python train.py --n_layer=12 --d_model=192 --n_head=4 --n_kv_head=4 --head_dim=64 --d_mlp=768 --vocab_size=8192 --activation="squared_relu" --norm="rmsnorm" --norm_place="pre" --norm_eps=1e-05 --positions="alibi" --qk_norm=true --attn_scale=0.186 --bias="qkv" --tie_embeddings=false --parallel_block=false --extras=["local attention windows", "a norm inside the MLP", "value embeddings", "hashed n-gram embeddings", "a smear gate", "an embedding shortcut", "norms scaled by depth", "capped logits"] --init="uniform" --init_std_qkv=0.0247 --init_std_o=0.00503 --init_std_up=0.0247 --init_std_down=0.00503 --init_out_by_depth=true --optimizer="muon_variant" --lr=0.00874 --beta1=0.95 --weight_decay=0.012 --lr_head=0.00396 --grad_clip=1.0 --warmup_steps=0 --schedule="wsd" --decay_fraction=0.769 --decay_shape="linear" --final_lr_fraction=0.0 --batch_tokens=[8192, 16384, 24576] --seq_len=512 --doc_mask=true --train_tokens=135100000 --steps=8653 --dataset="wikipedia_en"
Each number is 128 + 24 x the weight over its row's rms, rounded and kept within 0 to 255. Layers, rows and columns count from 0. Numbers have three digits each. The size before them is the row's rms in percent of the matrix's.

# up: layer 4 MLP up, 768x192, rms 0.193, rows 26-51, columns 48-95
# down: layer 4 MLP down (transposed), 768x192, rms 0.093, rows 26-51, columns 48-95
up26 095:146092122100173107135133199113146150128098143087112147071168174127129169144131125152129155123147132117102106163122123097136134091129122159143149
down26 092:167121153082082124118062105129134124147101136118110132133133127185108120138167125173127121138133145104169111112089092114103074163158128130126090
up27 106:142092117163126136124139120135168069150090149148148091120096153108134125180095123141112101130121125099120117102156168121122132121123072130146129
down27 089:119140096134127159108185145130148101151144098098152133129126138108127152141130152126096112129123124155140123144138171137093106091130108173130143
up28 104:119131142107131149108090135169104143094120067111153113102105105111145098148145118102100162126128134132124098184109153106073107135126139122103129
down28 111:137078134143120142120132138082138133140104142129109118099133120091102106115137165134107125080090083163129158107138107141148100151131138142113120
up29 096:108115143132138125120080104136139159150144120143122088101155131152112098101117111087163125135100139160135130105097135163127139108146116164116131
down29 108:110121099122133119082092153129144108117139069116107124110140099161112109163123112123128119120095073154095149117162067152126113135184144158135144
up30 106:107112153140153139147148127150092138138150123187149119154144151131134150155105155153161130121142084100141124148119135084132143116152132139079151
down30 096:115109144121108106125119120125118125125178130141168139115086123093148123138155109113155059128137146119111143167147121135138154119106198141137152
up31 099:125099137102145139075162126128147122111110139152144143114152158111145105127121062157118135185135125107132150118165145125115118069078135134134132
down31 105:110153116104165174141127118126177109109121131122126124132115174097130114131073116118152155128099153122124162068088132122147165115126145145141095
up32 098:103139146112136132136178120168142137099143122111138127157130150121177137098155140130163118162145120157181109127151164142127108122058112164144159
down32 098:089141153182152101141129154136177161144138134155103133107118129101148111098149138156181129142111131160191117104183106126094122165105113128153134
up33 092:069089158076096125120154114131140101113115107119107159139130092120102123164117138145096099125120127132168094125099155126143146111118106095148109
down33 093:118145150128190147147121107157095124109154143111126084129146115154151172120100103102148155127157087157105144109119107125107147103144122134105135
up34 105:136089146097128083135136143125133177126111122140135168167137126134135161123140115144110136149152143117103134138129144128141153131140110158102145
down34 102:097135126114154114102149115147175144142134079141115123129139110148108120151150125132147077150180147098167151120167110097140114115129097148170113
up35 101:109123160161103138090141130124130132168162118165130129129087157138139102147120128119139087164148150150155074141145116116140118107141095109105118
down35 108:115109119136104088092133122119133148117177087115146189164120152127122140114086140131114104150092184164138149155135128094141115121117148100136112
up36 096:124127125111126117148084146121144121120166151141114124118135110188136169119114134138097104094108130134110108183143124130151089111132116149085137
down36 097:096114144103153134128128109127104153143136136180138085137100099126089132097142121128126119149117119176145095122134105099169134117094120143133128
up37 097:150167157138144176133131101169087141127122167141143100161137183164098124109121136095159096126143104159088134082183156145156145121161127114087069
down37 097:098160142147101162134089126115103101129118106139151092114091211114129126157128132135141119124099126148154111166106127143114120130138143127101119
up38 098:148112108116147128124129136115123135158175125109113155104132159164143131139111145087161142157124121098151117172152107137123107101105160131144144
down38 098:101143106100118109116115158091118122151126139138064123144128165118138133141125143077114118115135125150097135115099174151151136136129112121121139
up39 107:102093138130128111090119119090151188132157115156119125156105171138129124116111092161121106141076125117095125135104125142113116127171108117126130
down39 107:127084100082142108084133147071143142158131113139083143130127145132118095117145114132152169165111154091132114089116128084117121166131095129130138
up40 026:154132151114147150096119141122086107113107096103121136150165121126119135103115091140105149122124120112156154182146166146153095134149131102169070
down40 034:119176121129103111148132147134149091138142128096134112123106122117094109171149128073126133133144137117109131153110128107081130130123150103132128
up41 090:108111147149123139129157161125115117139119135140158099110118165149089144101140114139149102131133084131110142140167142149145135118116112143154122
down41 097:159112121103139136147120154118136147123168148116134108155137187127152131147128125056099135123111172177098109119146121173094111109102102148138126
up42 095:135129164093161155133160122103147140158155091120142148115172098149119097109122116137111159158121113146109163123127092132133083104110101123164117
down42 087:174142168098093116121150105102162110143150109162106156118120146094140129096161164125096180137151121152173164125099090102144108098108078116125109
up43 104:106122086141095131129097100148085130095076113141093110147123140116174102128122097124144097122117106136144113084173108139143104144111132157108179
down43 097:145102173113102098131121129093121091104101173162099108110129134137153120128175181121112132118115154110126108096115129124137175130116095146117110
up44 096:161077132143104149110144121144158135138105123147099168151135150159118149137139110162123157129098132139123087131103077143089139204119161107130146
down44 101:163123072134102132075131103146102160091102092129109101124143117154126120131165132132141103132171121120121102151124177150183175152152102076120139
up45 107:171138105134171135136157108098119121110135116136114106143129141112087154134140138133103141073150130127113134169156130094154132121066136131107121
down45 098:161132133117145137097114118120142135124172107128112155113115099117092130151101156143123127098106104094124159100132134073141122136136130157151098
up46 112:102098158105149141123109131095099135137124165134119166093127136097135132109112151158140155116146108098108112101127158127078148137150096117146100
down46 102:160118113143139195146114147122189103118119127087119112090129116136111147161120169129177166151131163141135116111107107111156145134138136133138159
up47 104:121133134115111147111149107081092122168140073121138127147145107166148164158119111153122125147158157152126111177119143168135124125138174154147120
down47 108:154086100138130147124109095122107122126172093108130094136127150134107076118143104113104118146137132129113129109126107155096129142148141159107158
up48 095:121135112114214099110140133130141154139095128144085166148126146138130125092147101105133095131132178109087156123117134147117121152144109119136138
down48 096:100126167181157139127152114129103151105116107121166142130138073118159142117121075138157121119138102140121134171134148111147165113192130119133143
up49 100:105104128090130110147179130128140145109146129142097137104143108121117171132161112096097108126117104164130111135096129150097128143129117142119092
down49 100:120118102091145116131123089134107120144129144131114101120141116122137136093128140104124153137163123126168114111196134102165134109108127150111141
up50 100:125165088111147092134117124105122091106169151121174122151104131127099101141155157106149139126138116086155140131136130142114106103150109139177096
down50 100:131114085131100114138150133119113124165140140137111132124142105068153131125116135090144100109123128099121097146142176156129130166147195159167156
up51 101:098128104098116111132110135091117167143106139111120148131114144136140155142099117120131082121112117125153083131154131188153092141114123157134116
down51 104:151139154124152161130114131143118091132147133097143075124166126124134135152100106115150174112133102136194125129136115116130138150121127161102141